From a checkpoint of a small transformer trained on Wikipedia.
Size: 10 layers, MLP 1792 tanh GELU.
Architecture: RMSNorm before each block, tied embeddings, capped logits.
Training: a variant of Adam for these matrices, 5474 steps.
Each number is 500 + 50 x the weight over its row's rms, rounded and kept within 0 to 999. Layers, rows and columns count from 0. Numbers have three digits each. The size before them is the row's rms in percent of the matrix's.

# layer 2 MLP down (transposed), 1792x448, rms 0.0417, rows 1197-1259, columns 224-335
103:481546495509489467422506580499458490528462541485543549585586480473447418420625513483533481525465467474577512454544476537447558456529502585490533502521420496536525461490461509567455532515459587400456505556509631451547466510523512478529501502448610506488419321573515460469411490559488522498540511473450537458537449502445502503536556469551
112:432455533570380563515512511555535466513511603461408491522532506488496466569552521580555448577495457534478471429551499483547584430472521490513461526519515477606467442493485503621412520456478539457497432457502467445482570530445448515436444531516480568440510531361458457498543494540466567592572363488481452499566493539476398523606483482558
120:547455558491476421394540531510510424528476462514565431549513479435480486577584555566543406402462442493568518506473399527500404501478519410486516521477473506567472489517537529482435463563531468561499565512463479507522442456664520515522494488408521533478395507536546485538466457516523455547427482466567462535591514550498462471455294499515
098:543556522521494516635402524510474517535539453477486588583513383546493457394525498560471561463501427479431490546494529473497510468524547537513475608583600431427393598491488441461458548521474497549588468594466417364577581478456362505509539475419487495364452469461476480490484592506522484451572491443504468551524527582451464591461460618591
104:496498473482482535412483552532461575537565429511542486483543454485504543450499613557540486432549483421398507606423456430630573436604551534500428518514568533497570585473468595539495525424497491444483458528549422497514483529528513535569420517505508501485492431488479540562525442516487464499632444524516428564431523524516426480547549498563
095:510467431584458474499499549609537468543405522463484549512495505452496539576578532473455575479554471446501518391551545445480476448528313394445458581497526558473459619425542489573516490449465482564372512459606446409383496483521517503478507506455594456590523444556521455510505564571475493541503478461463456549494486434463464480507416501520
117:398442496419466535458564489433505426513495480558480451509523523499439465522613573435456487439559494466430495477543409450562506481528515480433518539467497494525534474568476510453450469501422509448460533511454437499487491529477535468510521462523425531418466513497447484458537571465538483590480512414531547464535499505485507578509367480434
091:550478523441512499507468504499449510523521503537570509433466444524553431457585539508427478499596466539494610467502473516506460580505468469482429472575476596488315537578504552446483519620450484404468492452548471507550487498504500447498538453533450496533491473554540527481492493450510423619432517362563516419487468511430585536529591500582
102:513460432512465555502470496543611431514572540581536355445511421465505525560477496546483522483462483472540395514444520526608526509424553441471499478379494642454482561565480490495516480455481501610447549499437521497429517493523500487465514450456518495468498509484539520457545510499489500608444503535559441515484436521486486491484541596583
076:415518538566467508498504539455526483470508509471516511466527506534407407511773450575590471525501379508536613456489582506483448479522549472496531517478451514542444482541487577477533527511471591486500533484463465487514514523475549545549455461555529455459504482540573495442447471519588442510511483527423515408488511573369512540602487525553
108:520451502563541539506548444529547466580514568541476412481484506490528645468579458601494470488496521419493574548497491469576496438392477554508463469509531524510444436531471519557490493626498441427533497530490553468519463523471434594562486425426486462419430534634528510479610501471424438446510508570566527498430466587489440438537454473568
096:475481442431519386542518542438560549490408533495434507533529469523510406460600436522373560471573406504604562546583489444466592431488551534457475523483456516457543529518531568471488465525430427432460514534526497420463567530397562470483505484523505477441582535474466557540445452479483510501460564540478485545526501556470518449538474482532
099:528479509488556548485525478490497550467501505532471545437474489443447494449529404460478479565427523549558505478479515405509546456444564568504434386479578431532483511491469582507525516487513500542409474548440478490432530584522484395489456485447456549486506512491483450470544453519508459413442537600482468486481548534465480503492474481509
103:659610455571498526550561510479453548524410546501456469415556476505559495372559625431451390460509534494470517540457487452503478428544434532492468541484466536500531513553414524512595496569462539469481551530471491432457551513529459463482493431499478452455507458557490489550567466540488435398515416501403458422499514596461556485468536479539
097:414458457463532566435460476395523476504431466486511530521580479554471421505580522581441499483438414504555541475514491466559501578498506489497510492574474592461545497526527456381511486566508536479518471518483560481479388448385502611591541523511420546558513523503419457465441484457556458534480457539515494453483601488485487495493471464523
078:372571471504545562458562558457444479526484477543442503576535533489456521484596556462402506548474530509522537503458573506444440477491555452469463472565460519474566523552452414367468486525559553425508521519496612457531501503436495549525475491475514564532504538581515523447442457494573500458535533550434524544422460525452465481386499521488
092:644535536551504463500448461508590579515512496536544568511460460505467472462559428414495465464533484489492517487511483422604485525435543508522463383497557570438500509546503605416523508588449520500506563429413548478373557585546616509476531442520493556523455500502496469531521464487442510399506518554536452472597462580465514543440435614465
102:530521443466534466541499472543536443425543485475582488470566448508525483386523466561562507487580398404508540485447540488527573478471518494479487449493467515491509477633500487564431504387561481520437513446538441525548441516609446492425494590601521469584425459484565442408587463498574459506471540544500502497452489510471484439439448517486
103:384496464483445556515513512476519494519520439557467514624539511545418520524544542540406582470463519580481563480503539531447558417552470495444448486529414526486533560518522507465493539548567494442518553559575545534511501484523489508468541556438551536562482565603553541537464567507513429495575435479435521436532508434500521464471394415545
120:568399510369415602467628545458529513487538541579429417483448353442561474485506524528459466471492488495468534496426496492464436597515609519498522528454524517510427441514501484554482489506551454477439468526486475503453480419559535549434552461440528469479499420514518541383533547566561511526582540466534426468507489404501454500534397487434
085:509512478528511567472495546480496463539454584485446481464510516411484564391548548467495534493555528468542502513598396497511499482508491434471403486411546528498349434477577482536508509502467491516453531448589445469524563500558433440470510534508515495466544587467444482541459450533484509606509548462453462473496546571426503528618467465559
112:480512486548527473434453401472520500614439514504472565495406586436501502404587489489515412447576455528447557524540444446548562586375545502409430518564526533476539624552541582452483494521447466486443446415528510562484501517552484526473516514446449571506536556449489577506579582590523511446401481502497532594505512553457420599440603569437
134:470540477526523510486564595544532487514524526470477492561506525458502455449438451412457426617445495521608517467566487466633432485479530544401481524588506516526534542479554501484554504463483495482531526545478457539488515591511522578581566482520560476547539516509535520424489477460567504464578472450451578510583501500524458497534569524520
096:524516576456462509349407496461476558558539535599472466543573504538513532436554598523367442548420438478595518496495511452507467493523409476421492546583515572409517484576453477496549513495491515464503545468544576532486579489419445539508470515459543562517505570605561573457503614553584444409472457519433504507456490504529458574451523550438
095:515531476526439467480503542640524569526502488414372468403436445557465482463570523434477525587565503460526451520473493636538472448450626424483533468610417528435527502487574549504475494454561520452536572547519566505487522559495489494443483617649560517428554512592491454446540512485599567526474560441420506449490496559468446509490530469524
101:568438477444512503481461481561576470544563453522635549419435459559539499393581542511480495531560493428550490465565549570552506476394460513454466488534536576486512512520527525548555509637544512504473419491423576540464480511622461564581502484386486419537522435467513512426561551494492474563520474500554537519455534514500523496511567555438
099:536482522517382520476526504446504541505466509389430588443532596444424525479505499483474513539581563553577479434519433502542432473485448480525463502470563568559416486446531519424405547491434513516390493429633473467456538489522474557511526468578461488462550589477482430512521500525542494467415420522551541526523483516464475536557482532567
107:443473520604503528353514461547541414509508427565491494560505548505458525535578518451428612447406516547540481531521491579456509505550536471469479455482468548504469567473483512473434468531420461482515512454549583444530563462472498516584438446485583507554540535473522482500429512493562479485436477539523534558587438521468506599462463469400
098:564546539445554513510541535443553524474506432479497402385539434416451414468547500469455419583438543508595519482555502562534549559529516502494448428467594577465472474406501583530558549473495474586530457489512417514612511524495521446493477515423443479490365465630417429509490436564463542531495588449487545491451445591522485580471511503572
093:526580489479526495495556507488532528483575487461494533398515527497506470494549534512495489391505626517519525447482546410511537462498502580523540518539454571590498502495489440490527476551565506521431541540570488535438465448514479467479465577495467550517510485558559474572534557455411465517495553484552402509509507567505482398611399504562
101:424422541546545510492474464487571476562430470429559473505437451547425550550599499512441494488461480464493555513491355520508586572475579450507448493564458480556506472530398490500532463426525594561513419501500523512497476474613512505500491505410475478463538512501549466472427399583430478421433552559440539534527425494444522470594464536375
087:522482524462539586577555566472453478537375518545490522468498546592438565540565504529541523519494441541549532423442561486514504403442556509478461538575443457559454568558467543491498476424423525510482506503543407503561406498513653462541573500426526501581460562624465511518367533533456517543445504479522602488604556491522486505546508431526
065:480472483486478475516416503487473530487539541550436564429536511540455513531729479517586471483432476497557546473490526496479533408398475566537519428461613492472483558559435460462522423514465443506505547437573590461519547455498503508526519423446409468552390442544539515434565528526441552640453435441454470462531521534389423445525508468546
099:483559497502517547551579544499442547475506626535486504530530409500452552463481448553438438447449390527477477529466495477475395500510514588479420566526402527547484489577392506543542530472618540468462507433439441574497509476413511509489508550507536436487603576484480522600506524545439454514550524462509506571627509525503466509539500498408
062:557535504417480577548620504573573520531492480535480521496485549423563587512556510477590495520513520423475498526485487421497566501466472483529507482525389529501511520468461460504375542558474486500521395533591433564513557515516505485436446473424535498517546596565450515519530467531522409514479469513489472379441498457469495526434456500483
097:597479518495486540447464525537537518509530553568482517477544532513457561537538459478538580530607443496520473481490467479500480337489416519491486523462473576445457498434515413529567539572486508458499581574443495495435521510596434451614540479542489622507548543604479503418560497492497459508412441511611482401595411488494428561415482473530
112:534509580491487525407431470444561575538448554551527443468544522439538444479526393436477502540506487488550500579473468545564479506509584592515545486466486548481501415593513555518437472543472464498490586485536459572544420531480508502523567585508470435555571513345500489461445495517483515548488461494557476570551540477501458560431517521374
090:598566519492532465568490496448553551548524419478535597473576530490500425445520460431559509528521546454517503534484535520552532481439424442472514608524460431417559475488580559466452460513448501492537476471379565557459373510511542501489492456520523506476432466522502480501535489499413484476469494495497467479449484468449519545480422484550
092:608521492511512549548515504499494554581436522468504573434530520499615438474533483489525415465444458503492544422536552515606486477519578529519420430583463505531473581535454604477597521434494450413505540539355470552427555463524455513415444494398352492490522545511525478479487452510473550526500452463531513600560485571496529508528550450509
104:522524507555430446538545489454567522406453450510492447406539586445575444496559496455503488506479481472520431448479432540486438540428544553529476523466479543560394437404540454526586528327533451460404562532558475515472499431556431551539459482544451455545521443447502553455529485461522560464524416417477577497644420567455438560593565433504
116:547456388507537421462477512412599460571494475510513539445523539559451465454526567483476516554564427574514530447561551528525563478446542565429515463523487540542484532556460517456446529421505488499394502528574546478447435459558541486526558468414501453562494653581358525505420450521524456454561511484466406514511480429486514569494448480450
109:497526510560481494457521584469554470463544462570523499551564556467421509431663531483510491544446645477578505451524535473431554431521482538540496479550488468482517462565469531464448551433527544440465558518484399457484546455449430470553529449375468556554502469518511594506436486552526485542504513548432469557532454524432527509515473499484
087:496496620406500565447561469449376494541425453426589445564614480490507508450549478480520554545556458455427456483414478401439446478467520409470553537470476477432532439560529451464522475451470478574544519445495402483471501484499457553457513601462530561555496386534532516508615435516411516494492590532439508404545538523490479479522467534470
095:526503528536408418526444533432482517482480477462449455535553596519489450463707521489557533459464500526543526448507518483523487500511533598421468505592479560486421527458534461488554493534520539491456465506484526383525541471536423553476467521511507515549442469495512493555430450529507521446531472442541531471452560531454566521503445486436
067:375580514537495566454553479499505474504447477549507490573569545550504473476662579471403535471491529509571564447523519552431487464534552412456442535501479495439518566528517401464474448427508526483553504471550545499482506492460571501537476467424589582514535553629512513487453502472561452480526494516457550526486567482445508508457432530575
092:421446507528464431369500492437490486450447491476489550636485577462488507385681502507527507638430512516524502460485594426445544464533518510528426549581518486543528444492462451532516455512418587443499514515474555449494478490498571573496474446427552487475519412520494480463451506555512484476510558509422505518422488445458565494447476467506
084:410491556430471528471482539506544445513461563526448485495440504503539440404588492496483552563495504444516497498525545499535505390465466490540531572537467525588512522526450516493605503502629414519540534512476492522465452497470517533532552461407458444465543519623495476510469481501446511412517478471473552464628520491468541411411479467518
097:515500436461401506459502513473415469546521554519401480470513414651543481453453538489412529398494548529524462522461436499521490552531579520482531468517456512545536475479404550519444535521477518498523511485610481448433583510537481437517531492490448505522514508517558438544565540496477498457419523471553526496565508494526521549483539458510
080:442547454526492460425486481485437515458467505508439481581532484502488490545637649431410567492456492511596515440457476574412512491568499477488448485493499555457561553473510474372477578495505487482533526493535614462525580446416519517564498536448592561588514554558495485494472522482517524523520472536464513651476496499464486493464499474471
101:466513522497447542530452539581625429525422496483421459533525546439529436669566525522487471515462473505476485467534531540506489453580432425531442478475530464473479503506486515451548530543596432599462529497496517486471544518563400421531469514514472552457518469600465493449478549414471487542463475572519458487501470492517483474498441570521
086:462535563573487558546481482482477540525362506482524411550422434543508483489539469620515489465466470435506517577433522476532520472536521587481416510571569576441522444566504409539535523426512472385503566486511483499515531470418479518464515547500506473514491523512442598447463408419455479478459426521533483618566531555495456463563581495460
123:551535440461530484488470498584603408506521485504487515587624518452532443530527467441494536508480526591601523550477493494460460563479440573528436386515443360530535472464468521453485511542573570566508520538491483531558519488499458451518515464459498514513539514412515507473423578531557398584481537499507439496506508446473495475413515489437
104:454583401520497555534427536453530470468459463459476475437532401582463451535577514564453549480456443495532493580495495532561479367426388611471471547496542502497475486486574442557519474559558549507476568590616511506552442518514491471490526535369594392471445530481445461438474430519521523528420529453557537612508488544505542434405608566516
139:534533541562575575491470494489522488460501504480531454432518560494515482496502451585506500458496472457469464479400524502492503585572462533529487481491528567495468458457520506508488497467480488371508512474540495505600405472359502422415519491559426467523568471505474576484503601493549498529437400526393541483472471487495458561429499524459
081:512429484453441490484549487560526528543499454525427478447473460447519449460594453480507542461465494427466458559456478455544611583437532532517441536563558457516497529510460482545402480508392370521500483518554484526606597544529485472541532549421541489484524532515499567447506544512468443579458474423582505485425517443411423532419499511506
093:505552535488553480510508534443428495462459494415533508500608405568500486504615493475472501588491497512537460485437517538564476444535481498529468499528473421518472571439412486458441474497447456458478416425604522501533519516421423480581463402427610389464472521477538528503374575530510507490538515533381454613548476478468454490499570563497
100:516513490482428540530450495595535465567577496473480526493462519435490544482571500590510503403530468515561513560466534503646527516536505571514495410487562478450504505526458512513422532484475566529543559445570478633468528505545406470547523561469494522501495536454589569489495451495511483474492440504522511550476516523516463452576454470509
103:496466454457543476441423438505453508539462536564505434411537544468597547405566514520487439433507565505547531523517448506563584580592431571558511476590571526509509459384480479505455502489573474466488455587418463529548539450463556484486442550524462601492504528414479432436526500495568493548490497407560583447576480460507450447523480440498
107:463569570455487540397377476476496503558533535540487403484533469545567503403527436496438497476456479533419492572544383462544490506525433594488557527525541488527501499521530499517538494514544507462510510543606414545662484442538588419477458588504500428422497483467440525476569432525510478431515516428574477520516485477487502500543459502473
099:535450452464548527419534580404483475552474482490483493550526554572595533426478479492383507468396565484469510433447511565449439529525499503478413514446515523439508539542525480371567504561507541584470499467407547460453571481470468501495508544470519494563555483592569516502449464444436466478454504484545512523549519504516498514552486507535
112:404474491499456553500501521513498440525512535576468460514450455568403564498525479450476539522499511503377510507511505485563449486536540486513523479417407540539515517498519527439534484481563491579426601450470500483481545475515474573498586512556528523526477433526516470448503432435459449439426476553557551467511472534532469467550538541533
114:473515610524543423493514507559490420416521580479477533466479569508497502456560412527473471477554479450526487505636459457566502431522351542500396523511489451567420530458474506584547504559509524507524469511628435543549483493508559493554469475501555481623506514518520468515429506524475530529447489482505519537474456569478479512506476497505
116:443547520548467559459515478483549518525467539513498587519547519372499449401630531537510524503476498552570545461533369476472473440483501451523485507618581541434551519537538404570513526490517475488516449522454484440511456445543466490578482445348599591542480458503477447520488412541547529425532501482544457469537534509427458491514406447548
# layer 2 MLP up, 1792x448, rms 0.0493, rows 1198-1259, columns 224-335
114:536462446517467518393470514490387546527469479493470563459524491509531533519541581413533481496483418459533485480560579568474480550469493537505485487455486503446525514467485461576460537571560494413467477494452524442466484531519454424498471584507459494465466422506442516465485444568481561500506481439458616501480471423472505428524425422517
111:501480457526528490514525501527496485490507471584462577564596475474547589493502479537532421489532579550493531470494541499464510432511586504457465436527486501564503429526434493453506506541479492469394456450476539528520415516529461496490458483411588581425447486618552536570472528480452499501554418567536512471424480521503516440465393553502
099:463480425530513556523593486533537506421503437489482455483471421510491526476539581552541617500540547537543547524438515472503530428544454529499469439484446532511412500549531533478541460525484468428382482465532491505553429482461580596480437478492544487614586465584558586460529548458500463502429644610514529426488464456506525535455461396399
102:458487486454471469512545476422468443490393551600534430517564470528490522441523472407435453422539520496482539433504544517462439451479493534492508477438431492522522492475490522422448540476550536477516478581460535473483529536510532458529532581556579465501454509595542518469559587485538509450586564474481601507496566426495520487460619571421
107:430591501546445568523517502319403408496556492396561500488543574560469532541507519404414560505523549477576532487534507596507550470556365472498526604507498414527418413551491532540538589410538469487410515461544519526461517450519524486524471572465579519495531497534544568446558460581598500494444545483447467463495483534450477539532414453503
114:449416436532536447475471496468522521463494543478551467587547537467456512440554565552514454512476598512516500449474498501429490403416486425432441504452470559463456531462515496523527480535522455479513633482440563498428445461491564490497435501466532524547521536538529473390573513584554477501569475429447490415531448468450455539422468525496
094:483493502532516505480523450486421504446548375480577552514579513514533556546528544490478468463511518545494502590485502530426464509534492536454522454466501536469471457507438512467485520487649544549454545512494512630519500520513557536509463599544523475521471462469490492529453530552517435587560596511551518515529491497463471483503459472494
105:552523490410444544482510517452411509474449532543481510609549534573578497455536518594447532511517582480557577462514486550541523493513454526415450553486500513554464493458477536509510566464525537480488519441541532408478530453497540536482431558459553463463576411578514443422480528505537505557570517549544495466459452565398550518467405482395
084:501604422507458493474498502470483489428491468536504517557533570490464482485596539468463627538428511512537571407492501608440489458544494503446539487473469477443528491534511502543522603488561599491496515494567602396525496419428471484506439506418543567542543540526519516439404424503532497422485519518503498513372488508243551467545458493516
098:504521555591473502414496480454481509544528463478503457503477520542508601533527564509460555381498427536534517534400485458502447534448633494467474531439473504434441514529544537483492468472457477521496495522471508465440528397558498420555476514470495522614560572514625512509531438467497523495486582450485457446558546453475451575519464449381
104:453481494496490397517426492508439462466480566542519512526500532541501542513532604404489608492470430513607508469513528546499534403514495530456476544449528478407487521515559528452487516517513487548500499473521587561511561490515536436461509485440519488583488546527510497578421511568498558492471471406470522439468514437464462486526478511561
100:410404557524426550433551512546484475530518521502532450530550432524417535494512490524548554413500538463524482550484552494411407467486664537464626399417475549470453473517467450512425473449534417544450544539518501508478512498420530465585452523530521521535456505549441503552577583508582528528570615607361542506477522533468376563563587474464
098:429423408498484511511411464553556532498426465474445539516482441567433423470526518478483642466521470450497472587506472559440472502471463527469524611544479533569518460372608486552450466516521504575455451510568609515549485552480485590533560539441506453497422467575466520579471486522528504500496578429593463583444542542476458452480458402453
092:463487502522546562561490494452494416487485528579432544543563507536433447421576539523445500459450581533535567489468520558430436384444521384513504599441509460489525516503632480443472568430519493523547570525556554474562482474445493502467476527440598552529495544587485525523517505443484450513490499563378487529467538526405526527478452468465
080:454504486452525523501545503513432458481412462565448497577598510516472534468565587451463528451431555539547590513494585523451512456505592519517519544492550561515599484564565470407420548515529485442531530474570581518486513455394541513518422538433494538551552573553512497473433462455563469416493524447478566589428551566474523539401431526461
097:485578508513369529487509442455483420477429429491437492528529419471582521539524518434478510515461455436559511575515491522478402564568510532515494547495455630563468421479441477566422511437574474488482514494473529442434499525482478545529477581460515459583568556483588549427535468498554558507467502564487654531536496488472449571429404447465
101:527546377457503474563386420513496559506463441492371586558538473495497571451525569428510580479585584477551513503473498619475447558603548516512423524527531440621529412427561486578489490492586481553539481488515561464515447574442430477580498510511517491473510460488482523457563510594532518578407570494519523527444490471460531521532498444358
093:433475610575518516472478461449476519548519445534436593516543481448517483527535504484366501487431447494544526512559510487497547477451522399486430494486610570489528479572447507498492488472543488383473528587451594482495523485505511487542440468474565477496455572506452390472496490605595484460544463448477495500530512556471531509437446511498
123:432577517523565543455456455560415515505367420561558541565490521521526601477536612454519428584402484491483529486584474533503621472555556546514483526561524557461504548481471480609528474530478513502494565423466515552472531558456492589474396509480549492526518546499517574401483400470482518461528472572539524544441514534485408547481495498398
087:477581560485464538492579472464441462519478509521521447511480460446504406535519535457487427521439528533511559510551494596473579578578425463506434522556482493452433429499494539482547489464545473401440470557572479565453468431449543559615480530567408402528436507521609516394511473531473485530555498393487537442495493422471544542548480473458
109:444496479498484524421528454440516514512473448476448540547555517424473535443545481484511554433514533506457508478536470551429469479518627485456467569533475522549605498493439445428528480431562477501476524470523522463469479500522483535556451409443463530537519535548600478536454488498493484458506379448496535445513480426476443500525538551466
101:469482468459469552400547466457430448521382392547523407564554550518449474400576548515463579449486534559523530522461533563412456530518524493473471557463558472450565607466481375506509462483525473513489588489531560484470590466467549573576459468401473505640543484551569507459454522537556446481481580409493491448442547463438452506504426436436
088:463501568553580555477510475524524477398468497530476509502562542505526552503534591480457535514449476520574574593490480527441576475554541514484461489496496566463523568532500489475563500560531481510451477499471507548514493487419506558477451563451506460561510591507588488458555498517553470501577420525505485595474457475497627520443393481418
104:539545490506560393506523528504516545538536585562580394555483583479494573511524471399494634435450552494527498515534595540491473479522404518503475587430493467523483538524574521479560492540478437402567457429584522479505555453431394449477378494525503538544483495528518551414434556541498565507444440564453463503514495474474558457553500511510
103:528476487482525455452458502532384500478421450506516451518545471509518522372518514486463671431535538487503531468475514587481512410453535458450476533462473509552480536501526379409556509492454463527509518474551485464486516411521570488506414472434562597572504540504578528537453545543488514488541517530456457394550491543470530400453390450502
093:468502515442544643510553483439439400485438510475530505531554511439455488566526601468476415467548530578541550475420490445494464451435523448535466491497514525430440483570525504581524518543466530338431462466511529522502441501432503515577564582548463421518486473654486509401477453460541448484528545480532471428441539482458553436483545537473
088:482508501544498517494528534505462470482460555458476491528614444467500499442547515557489467459451557503588517525505522561483514457498593524432481507397555477543599514513486475466471529449500466518534589444503536459465572502400526485596455509389504443543574599528517438481537483448515473566540486527414639586447462588476482537471430542488
112:466447516430474512480549511565482575467499524500592552504576525395520478483509564426539600438492456474651513472426482524464408479526548483478590508457479565467505449484516457473461526494455434458514434483498512476439528566487546470452496438551515525524467442559470399524473617519614467485483585533391560486470500562487481542430575489486
095:457446500549539538470434497504472522384485611544449458523512455516414480439513497457408486469490519509434474475484536560471564489443505429530581509521556444492631462457499520565540511561608558497609506548423569466643488617462503574495512486525512514530425523433377533478507581553465468477533489488500525611467484468477537454452558490566
108:535447612611604555532507531473435488423559421463470506476527538566466579537519447468509444505468495440580467593522511446438513516517400466423550414480501541471468501542476540601491522454526520482535533566597541571579583506463522498532505599392566552553569507507536518446499473565486495428456533448495577479550449474475478552492488403498
093:407503490422516499502540541582449536461505536527604478538489471570413547485537570587467511492527385465459507489487473501544505475578610384523508558516458511520531550516547484465461482500489521495525465494501518540543481495448473473488437438507487511559415512556443458555447638514531419454455478564386423552519537528487546566516567596532
071:506524403547540551438558516444455502478434489543550422486461442527600454559514433444453501491435485494513476424508578465555463417448518508422451595492462475516494478569451431528492649503479578520500447500463489475390497360497546498448516460462479497491570538605554459501536482429575533538529467510486452468500440513487592451482436508523
108:480449440543520500448483462430401472517477497566503544570535469517448578460540564530388500498526521536573504440533494617385500456452466483479554482416602549435519476454430426474432526421564566471438564570521684451500587486466543488556395527494569540541479474542425469449520490494593554549526426444443502527438501520417462536571478437373
074:493458466472504505527525604478444496430513491547507434476517547466532449460495511553500471590526557464488437503478504574530501520477447454379442447543447522456486458510529459539501674496503597525464492529609511433496482475459605536424529523479516445488483465577524515454530448476480466582500488541490530531454383493393530493472444472517
107:425435488539501496499515521533463520462495526573441438495471487496475492486543493539478570478468471642430465450503413487491628399447470420541544595480544524457555445565504422394494519543477484476462510568522474427530583436505531621444444420548556513518433526463420469517457415406568430543562441400432450521453512504473469444486618511490
105:495525445492415459497493466498492594524510512510481527540471482388517513447528455548448570473579506649441494442499435465419428496480584516461495512436509490447571570458474335469565481481525518486476440525488550445514494466485552513567482421519453515441588532481514473579485530445490521489534412509486476473466503477490472461480503483434
095:444442491540530487463466580490550408481458431616412506496475449508518428516515469406428597463411455516574533494593567616487503520450450532499505506454563434457525422560527491445404560401613482527457472541516529514527520436526476494540487522489514520570512501526499531553553482543521596509480485483509482511434559545489545578499520504520
095:474503472485415477470426505537570483507422545523467559506473477493464489457537525491450545505439509513581548527538475574370400483502440457529517635491515483454518451471595435504465534564560511536484521472427515609555499584515435452492491460516559536475495506484498590442454558526531415438487484544370518609396540477499520468453424585489
109:456532519504479509504418496443589449495450566468465592493561493456468469457527547469527549453440545573545520487449558496475471553530467468441513539453511537416461593471494503416554494467512490393451501435526482495489448524482589534477510507531481414439476450571484483453404424459473459521519525436502483567454597452482591429521518533528
119:432525458477493514424526565454460553505441545545488564530540473504460526526517511401553490503528569463491524521550486454473536470565484466493553522476523544547509468553473517406463557534487437541423521491538509462421428522510485542562522453453562385510475514491552403455486541480658577480484562559464479521437500472487531562490470545481
099:431589440457464503483491486474471488427473467627481407511544463411536490408562555481440508573427528440508525438412576562410436516546531509451551457526501613546535472434517484489485560541575562516508485420526547444462576459472463507473458493506529587571452479501562489506496551511490498505453503545487612536405448446374543505480486467503
096:522510597511514506535508510468543515474468452542449572469520500484456554452509487560548496457504520484486508561566510549403505565519515466439503439538610468496552623444538550499473513551541616439505448574512492450448413552506488526519480463480475372506390476510514568490516524580523540523523462583510523487497480432495484549476529508485
091:435500461469533550505479440453498474424467432488485508484576601542430434393554535425477634538459491548559558392539568567481499520531594452414566495482520584436470553506537563500498590538576597469519515477490564413426510432526442503450440538479527516524470538483550426450447470508506516518496505560479491528443475539343543569506505513478
077:416571500555465524481505469487444446480444490595431492601546576532518471446553551433399560476426561514564549502526492541477495465507504444446505534481573521466550493538494404409489533430525527525553549460538555544494534449467578521596435495456557585531544584607556480522470497510532494476580442482503531568436622527481530507457458490456
092:505619470473465566501518480395376525525493428584444487547562548541566505480569564492456529510450518568524602383483542595444518485549495441448529507452495516501499493480494474506517575468489558501523539483549533439410528466470463484531479571430484496566573547515549509416462512504554451518487504532531518574464463507378553554499450465421
093:486476441473463532556457491454489465578534543552418465607498482481393452549529512496399585475405510711532541486497409488477530468543558429504486491371472505320493459551454475511567509514430520410442561493535507545494479576492530478485515503498546476489466550515489513582529538580506477462459525553568401518456465520506565445496474493437
091:481551525512589529453534511516528527427498518601602498532459600450449615574492519518509476499430468481491547439487503468470610437541426501520447476514553476468445588575573461471538497533474526491488499452432552572551415556373496603447470452559492494479478509526504549481455447497550480476582468584442469501422530515488508500504539579509
081:426476454511509528462578454451444467473456447589416458573565488488488496467517614447475546471434533486565545554442517546445497498537517439485516590445539621464608534542494493402410490474494518431464562515548546441502574510437557468568447481378531489555490570550496497448492498502543481493602521560426536563423539501496528535440404478472
108:509526478536460565502446492558380487450548425425481540512564525579550482449554525508486447511538508484574542490513588547447460587431572502500507461494428470568634572431485497518443498572545554500550445515434532430484478551462509439445536474450456553503472470519476483489508587472463457537497413527553502471496476466493489491479499430526
104:406416405416505446378421483450438438449530494470508486539491539387440482460536499402390604462467475458579511475524539547497405450512476481540611604448550487520520451577559405491513538506572442498486511549415539537447537510528429439473518517503645645462506485492479508484450503495501568501453504469477478488406522524481461418466427501502
123:479534448509572519412448427495513558494427429475470606561564577527471565509515570527503476496422449490589538427563458470545495499548489514436539470512524510421518542530435435472488512410505463469518532417503555516485440591349524517452507540511551501541596479569530556554468488484496514476511416542547513512395582487483454557558558473547
103:485530491528499457488479422524418469478524515590550534574534542638480556524519656409553516471455493485598548514576581461449446417597506513525440462409451529489513490506500524417513458462423458557471542426509507569393475442499574563444501432426537424618531620529569530552473591548608479566605427566455494529458504543466512573570546524381
124:532464475495518473450489509410468575519415600477579561492536496459512440410524505387531588545473527473627499454470604515441451519526474457457513460491543524512462535464468558465512539464513464414540508532515530511466491414468484442533506564382476433536553477570513531446475511558458589535522431488425559413490475464418592467526429384471
079:507493496444458516532451605502451465441390498524495514500469500514556446507551531493514532598466510515523504513473511494519534507538542516386460460452475483518529531526512418560480687451410622470501567489536537434466557389487544562484496497491488538523505501542568528513484477475524528598458500570542488567487423575406482505480554434482
102:483465531551483524508546436498532469450516514531453533533557478511526535404492511464538492462535517473551508447474569479458481553588487392509498487437452480429528569419485453440529477499525486476578423572547477542508490524443508441547497419508560538489487469466469514422490486528496491537538407531321453444455562457505494522439590451518
103:440512510601531488461495477508438491524481501473515489472485505506562550465532506450372503445445502430476488498489496501455472471456455491543517532495571524456595586443477412366572560510546519514525426453550522549550478427421581464482489460531611437494538488476506478502467485424575580506567555521369520537504456530472530469452471541426
096:505470566462574437516519494482518452487532533573480475446568520508536450436499508535482453506505518491555516440514627550505583488503420443539454534489611525548535362527508434501497513526553535451574473526458473534490461425499522473519415448500615472506526518565406534524500525536612431569517469481392527474501511524470591483487519499534
106:448445610605539512460500536536444401389471423470497497459466506593516446396498492542524554464460458569437507429560538621483540482469509426535512610445600537552563422524420400496414495450483547422435496503567518437558528522493508527581423418517467451504456465594399537506522469513603413556485533521517553468484509543477480541454440503553
093:439426577566513496478497415575478440490395456515458483571507495547419517414551584490456478444446596482529522501542496612359532473527517507471471583432551456435511528513511454520488484459489516463517610476542509508458488513481610461560543467444519461486463555535453411467522533522504440498689535408471480459451511491433489550537479502471
104:481439471584571502457467527453405523488482407493500505475522585558455443432548506538371533497460469537537483467601513556491521377519472391517479519508544485469392454604468380487478556461556510469520491560532524530516466447493555612488436436581586468515512559502510475556603474453570414527516435477424599503508455539463533481565520490524
110:481488501531518567438542476476487507472506511553475519508464476470445523408535546459498492431448440489443534460492499504499460546454509471489493581474518473498494552492532436448454493531488513468461393605414494464439449487574487558511509473515515527546441606433498459436527484516502549497531540540480489488492542508484501525437430474458
099:425491547539520524474522437380474507493477471562507450580504534487493445391579568460415548510441480486518549479443595511392493453534568433480490539470529592413561452510562513502495576537535493484531470528508607485441502493467457516509482463467577542605516545489523428455428509464603499578508464424440551482476489442402523477517484489471